config.toml
num_attention_heads = 2
vocab_size = 2048
hidden_act = "gelu"
norm_place = "pre"
positions = "rope"
parallel_block = false
init_std_o = 0.0629
lr_head = 0.00502
decay_shape = "linear"
doc_mask = true
Each number is 128 + 24 x the weight over its row's rms, rounded and kept within 0 to 255. Layers, rows and columns count from 0. Numbers have three digits each. The size before them is the row's rms in percent of the matrix's.

# layer 5 MLP up, 768x128, rms 0.0984, rows 350-375, columns 0-127
077:165161152079132117127138150128150115131131098153124146128135088147119115188129108121091144139122092148130101128117115144160115143110077138121145144125142099130147145169172117153103140129097115126134158113100125153124150099142130127101139161126191114126171058147122108101119129098158174107110143129138113127075129096115129116166108091163141177151132114123115085096125121126090128107116
096:113146076135093079180118133128139125093144075130152146168131118108144076140160127120132063126118150141157164144108110113139139163138101097104146137128147103109127147156117120118134132104119109095125140133085094178128118121092109138118127134148101120131105114140162110115130123101121118125111079139115083149142096133120129166060131145075152136137160148117108096148088125109133146118143
104:094143102073117132108139132150083089111152092134139163135114117151129122125156136117143080103064115116069110131084137115129114141150139122170138135109146136118151132152127092160133114126121092145126104107111102153128121107170116124138105115138139095169097092119136052114149143132121131116141111148140137128127146092110124129106146100159106150071117132133160121145176123152152120176154
099:084117138127103117124186134156120163142126119106141138115107132148137145168142119125169095124127114146143161130143190110118119170119116125081136138111136145176131080171139112126129165167109100093093153136151139113143154113086116071142146136144158115103115138119141147191135182149129098099091132150139125158143128115143161084140113125135112111122113114109109140123128120141159175096135
092:133145107106130090166116129081184109115142127099121155101110116089093168110153129175126097127130090103118139106128110093148120136135110121136138134157109097129162145140197120148138120131118142111103120124119105113152132110150120129124207103147134083089164124126138136139139130162152131118123126133104149128111119127123115167153071156158141128096135110155099119103084175144142150089116
095:102131103097111097148125138129138153129142148149174181127130114132197088132100128146086107130114079172097139121104165120160167133142100151155125127117139137150089148156113114111170151128108125137115123128112106101095158112151109102198103145139131132140126075137139079109146111140129096114135126181124128116143137138099130166129139139126120102136147117119110106155089113121133159095167
105:139133102087123105107145127120129125158146127106137171169129094101127072117186166094115081142132099146106091113131130113099101160158119105187117076147141152115165172140109102137144119151123117113167151133117096131159153099156114145129117098154116122117121155176117121120126118125131168117152133156143127108138127093122097133104114112095104148151195117134111123133102098103113133149121
103:125131161112099102145139156165141119079131134100100119143132061126115126134145128148100113142115097116113160151131131105165150122134143126176125103111136176164111105122132117163110114080109071137118134082128093142146140125167135137086126121118177126125153141175139116134161122154114153156125153158150099117105122112141080125158155098090113116149140125101138098111088117152120105163171
099:113151153126125128122159117131090067151145087098115123100105147134139125125113124122142132150169150185177113144096145158145131156142099123110133141160146157146136113153124136173130125128122116124124182153087093137124165125084139093144144150105155099128094109146147120171147176142143125130113145187104143144129089130123055125144093116149135165151134147142108138119121112132120124098100
099:180135099139078101158125087150156144126143112093141177161132130110143100146157095097123097134162088124098108126115110157100115145107130095132127111086112104132137110149165087152144137146100103117165157127123114137117107126090133127107107143146127137104134149093130145162116146081121148105065127145148115203128124132136121095111099141110134149141104129103146114103091095132125100102109
104:176128094091135131149099124123115126097152105152125155150078151134180133126156113150135118136170097194158103093115158125085118178162115131153156153131125122191076133101156130161150157155104128098143149148142104125097095140094119150136117153128155117109110136147136142106132134105126116112152133126136134129117116105095149147176143138118112129093147121085116099136134093161132112117105
095:168123092095091146130128129085105140157146115158107144146097095110132138149142143167113108118086086097167084125124134131116117091105115154143115113160163120095133106101121161122129133166123096116096105108097117116080147093129117090151145137133107078113153127140180108137120163176152154171149124152125154123116098160103150170128134124115112128093119130111124131108123103142125163085126
098:143138142130135107128139109098119164077160104109134141116048112114107098161094121099131068134142113140106121162136092150134147124130101097160136130128150136148139133159128159165119146122113125124163126144113150146138120135140115157121127167113105070122152090122123099123137127137116153138133109164153156112120125119083176104078132122100089094093180076091133113142107129130115125115109
101:087171140127122102145127123167116095161115107118158138131132123161087128151085142122140117129128109080163133138098143145153072113135117142122180124124120114119076118154115103088096133082111091121152167118133169175140130105153108107142162124125165103133087115162129076100119129095161086122110123122162135170127106154115138166161134107139137174137111141119125134129124103136113145118134
100:114152141101095116130146111089132113084140122114165156100125152107148147143133108133132169118112130185189079145142157138151158160165132117129150146129113116127097150133098109119083132083089120112109145090112125168131125107084165140161154139178130152101120129165126156136124128126146140110093096125095134159132086138113135167163133126123133138150127133109124107157153128166183159120120
100:130132136122067112161147128141135074129168083117194127100134106122098109111133093113140122111135127128141146135098137093151146132129141129150148114188120127124136104121130142109108152117145125095124116141122169093126110108089124133177146158118140105143122096155126096121129123131168150158153090181123133178128099162111144180086161140101127177149118121128119128091122137146123108122173
099:155152141115135112127119093153178139103132091110166139153138111129135102125110111125120130101085096155088107120091115121144074108171114108127147119131142118138131153126128095194145146092153118120099100133065095138091136128150082148177140119120144151163120127095137095082158144096111124123141086094112095121128139111111156118150116139157109135101148128103161127098121109173134136132132
111:126167137114114131167116101117090125130136118105112147153114098103140085133186134111164124119124138150159128080137149134135118137141155097160129121150124160141141105151170125147112140125143119101151151161121125130112124146134137060116148117167129103098155088091124170148118144126178136137102127124147164093107142132121139126164156080088089099094118115098122095124068133170136149108148
095:151175113153087107141137098130152110131133119142124137122130160135095125138118118127127134146133093094159108174140134138152140152148177113189145154136150108099123129162137168112138128094131122140133112150080153097112152105126129072115148149148178107090175129161081143107149140076134147132115125167127133109119130141117140150117162137154142176121150113175147124071156109129109142106121
103:131096129119154119135131086168125169128126096131090131152095120130070100143120128139149166145150139163115122122137168169142124140150140150088114154172148115137118108100108131131131153119077104138162165071119127105137126103137129069134123129121141131149159105153099143132130117115118098124158129137146163102100144132089133161095119078112118155111147092112107111130108115099111052127132
089:143157104104155164131136130101152137141123135125109162160122109120092134117114158141158099117121088145179159136108179090135119144174121144119099140111160141107126146137116079124115148127134106129101094113129156122129122090160085066126114138088165132116131089127154124106147142133123111106091147143199125123134121110137168106116149116103114141174159108122084114145148087096113160125141
100:125128110144111166139147144129134110175133105082139186120097104123132115137147135129123113132090109115175104133116120162099073163133113121168130146167126109089102150092125121117118138137131136132103101139109111112101103106170098076139104179091160098151138114144143124131119104125144139133105153120146127129102110074118141146096092115146102160113150099119097094122139131151194121126087
077:144108141128141115122118142148145127126163150139098126105123108141117119115136138170131166146089083162143128095109135140121114134124065117117146113122111153171155133154117107131151148156121103091126137161140129125157094130157100108091172101155115164135143140085162095083177129106144133095099090084122094130128131103139106134127094134136159159133146126065154150095107121140167173123111
103:107116132090136096107171120197132138104138088093115149088156123147101136107135104144137126160130135137149155137095121127100108142144108110120114123125142143138165104152101159165098132113118114126165142093118116154115100144111139129085130149105134091150129129171127122162119153163162173179111076131149136124101141130126146132111119073102122200159106131149119116145136122149163104149148
095:075145113122134124152161132118100083130145120130125142142127141121139123129142119181134103120083103111074150126107181170099157123122133141107134129114128103153136106134118083138128117114126105086110150096115109165081126114139087100166155143104164128114134092121142110129121106150128148172189127133132104132130136143070093173114139132114127139080128097101087130110164121111161123124099
104:147134126127122152159130113120125093116106107139122130110127117092058109128132130127098124156098129132196156164157129139172149155152108146128144101110144134135132105142121123149091153132093136111109152152144064115166149142111112104100114137141158069109116131151121079144145125130126136154138150166125140162110111107100065156153116134127143121130126135053136124154099136141131146124083
# layer 5 MLP down (transposed), 768x128, rms 0.0671, rows 350-374, columns 0-127
102:159160114093120101112168108132137077109136110146117173121121070118148123163136116137088135130119052147128123138152132115129112146129123121114127132133157126132152117167161136152113170124116087114117157113116147158140160091127129100120120106143173128126138087159143104117160099118160147121123120156134111150095111074064111142157111102126133173146114118131122059124150103141120137118129
092:125137130163123148127136151091121127099113175102093105120143120109156154156141125140138106141140147176090127105140110102084175129099136111148085148100109113130124150128124143131103060143181151135131129147165125121135093134163159128160159098102181132135134126149165122184120120122114122132132157140083164139168154108130120109134082130152126178152140128141123123169105153119149104128155
094:116110086135111120132163101146110112153149106098142096105100143184107095109121183057143113117146131144093137149113123150149093129146127113095122170113142146147108096137114092119102170107122104120120136097111120099148118126063125128102115148106112135137114100118123095098149145129143095121137142123145139138130130119129163132135142114122123134087097115122130072173138107188171161165119
102:196137135134127158138112142140135112132156154150139153116154113137094119094131105121133174135142116165093160098129110120153155060092120141129111138122123136094098126098127083106124122148127176154138117112145139130080146183137160119153152140137133100114120092083161102096126086127160163179145135135125107130110179116163127156121115127094173123164129137156108127118107135114138141128119
077:110123145127107124126139118109106137104108093129127107173099147150124075163144146115127149126126165133127162164126144160159096102103108123168170127131200117101096138137089110080100157109128119115128149113121153124109178102130150099133143142118131170140089150143153160132173112089143106124158083162123123091118139121200083139126148142124116132112109096118137137140139145122123122137104
088:157139183132121098100130139170102135123129120111149128163140128100098102144166097120162102137120147118104158098129130105156148151122119117136151122148117131155136096105141143135081147142105091105154132124168157124119144161145120135119166107097142139135097115136140129118119104112153154190162143141076142125111110082155103139123103105154128122133148110136076116067168139083130154140185
105:148131146141124107115078115130160117135151130110094165136085134159096145141123148122117117108134153114142158166175129134105143198142112132109093158131122146151146118177152100152109121081087162100135131109101136117154131142109124161129134120089110132129068128143114139141133171077175120106116131177140133099153122119107137099154159098125129121106143155081141122163158126111158148116127
108:113162139145177137124121113107099127116151127166119161079144115103143145168121126174149164156116141109102135170164120151121080166152123124127113112162150127132165109143111083140107115126089148146127158152126148178130127108120142153145133086094084138117112081086106123125129160093093142126131107139126094141148100146111143118107158103144143122168149159151164142160134079106129118111121
113:148128148135128084141079122166141111097169099119147094100102100132148142106115124138152094180172107109152102111112126159153153148098080136103141143157147154144139139099137118164175116143157142094151132104076144122155114131145099103125171136131146125121091096147114159122145129103132118145119129142113090128127075162137178132170104165108137113085132141121128147130130141100121105159122
096:133133133147140105099113185088128143117153151158164108117220166110144118104153139120110125101141150113138090093154122101105183145096157125117100115150140137118160132110132137071123148115157169107123149156147106163134133142138146121173147112107128138123151161147115120121118138127125161134154153129120095112158167109085105153138165141135111090102128145101118165127137137091160118128129
103:085092127112143155087098102154141165077144086129134081125125151115177084152128139149107088123148148160107109114108156108138124128141104143130153137106099159174125118130136140132140127078147136127152140140157171112123089142171137127148125150119163130135130083099140134119137128127129141108096188092127121107151190097115155141142140075152112133099145147147131117141145127106125127137167
093:090135108131148098108146152187122150111123128145112096144162145125154112121134139134164086113105133164063170105128144099083123139145148119114126141079107139110136137120144120154147124098111124118123135187168115137117115129112154148109092155125162126123163099092100112120082163094125121139142116106098124136131166134104139151122165107143123140123161116163090177124127159111181095126142
087:127113118132153155116120153106129143096185138130132132118099133118132159107102110165133085109134123119067182162153089140130166143099134139077143150122156124124129135142159177115125157106129129072144095123165128123127127136105133165134133110131115146147154119112166122108134111145189165101120063108157114155121086089149155133117119140156154152115165147148098156126124128142132133106145
090:090120076122171134122143126166088109099135117132125097122099092112148089154116127118106102099137120104103137097100127111116119100124147150079115131141115146132087104162116122097116122089151104115113161120157136161166101077163141148140135103156098111151161135135105093108103140092086163119086143111154144180108109167151136159115133129135144138174149142146116133161142125117147147119097
099:119156170106110137149142137134131162144134125119119085118111123090162129118116144076098102078134158110135109150140111117134141171095158160124135124139103144111115109140115186138153126139123122150118127156105156153128140154134136127136129126133111130138183189181131161087128172111084134161137096104140078151177097099122134147108149158111153108148110148112138120071147116113107106130140
104:156138180099127136109106131110152125112122116109119154150186145133135134140114121141127107134134091135110104123125105169110099127093148116121121129104126119145146137148101095166156073164157125128201119109136121116147126138144135141108144084118121129155120122102120108058150130117142103089109123158094130130135110132178143099104076118127078102172164132112159122160129114128109186117121
090:072098095140108120137145104150166117143137126138118104110131110113136136104125144128126122151124118111138135132164129159133099123094159156128169107116098095100112157135165112072156147093151180149124127100142115152126072126143127137102135132160139112107106141150109157153118154063101113125077124111155135102120140123114173158113101134186163143097099100142135110110155135131151142107176
118:152118130175124146154148135151127146120136141107091064112108163137106083125106106104184116136166132139119106068152155113111145135085124174108103137136113132121113134089123127135132142094147119088121087146152102141121142154101135102128153142115168097096149119101129105105141130169173147117114112110149106094105116136104116139102132136110109108106124116111088085182136154146090118145097
094:135129123135118155120156178142143128133113140162171140132155111110146128078126155158137130100147136216119143143075073130078132124132113137140101115140128139143125123103110118119105142139121156147107113110132111115125114161107147163139120108123102136115107117161100101110150102139121102090122159144103089158141134173155103077158136106077120067148125140117125123135133139114148088152168
099:079142122088147129113150118141129115141166134130127124118117118120161153131117142086141179114123132091135090102157095175164163060145139125121125121144128165092106126143120167144147075138123114144098177120161126154133143154120120164125116125128127128136087187113125147148115109127082141129124133119121125132143122112068163114149130144132148144167131171144139097170169095163129126122139
094:139086149120148141149084117125090104112148129115157143126135150121122176133118143157130167089108141151102120124118117182105137095081140093132167078141148126149119080135148128098144110118132122112122125135098096104114146143152139138093134124112117144132119163094138107153091128185104132149156116092107125091146142162142146087133146166119137123139138150144081129078121187130117120095089
101:118136124125150147123152129115080126137168096135134144121144090132118113138136121100117119100112108134128147096154135115168119118173118097156152147105147118163131140111158098123080152126154176120113154118123111109131165152124138096176121137115155149155138148151168145100110103131145129138135153113152149144074117049065107155104108098139099137079137086124099135145124137171145118153124
084:128151091117155157122138143154145145149083115133173111121134166142136108071130111124147105126156121117124154171166091090113167098134196123148135151133131136130106154128138123103136128114102156182098108117105138137134161124103140193142114102118107078116144137122121167162126154134092097112157151143150172130099140128126171127128155153128103129144112138140131095130173143151118111132091
097:104103138076135142127106107183109098160132133129161111099112143087130115094125149120167094113093079120107150087136124103143137147145125080136117136145129134108119152092141114149141081106093121155125135140112118189129143185088111129134150107158098114091150138140112142165114116108170109158106149143142115161150117149108106107138113133157133126134101118089123156158127096171090123135142
089:146110103157138104098134150094168137140128127142150100120124155099140157116112152122146175132193123123116137135136124144115104131109123101101079118116116141118099126133117178089098119154129183140140124148160083123107124099118142152131092103152072131153139116081149115151133131119133108120097142131090126148156081096157075096127147106091096119177148164137150111135129123117119130160159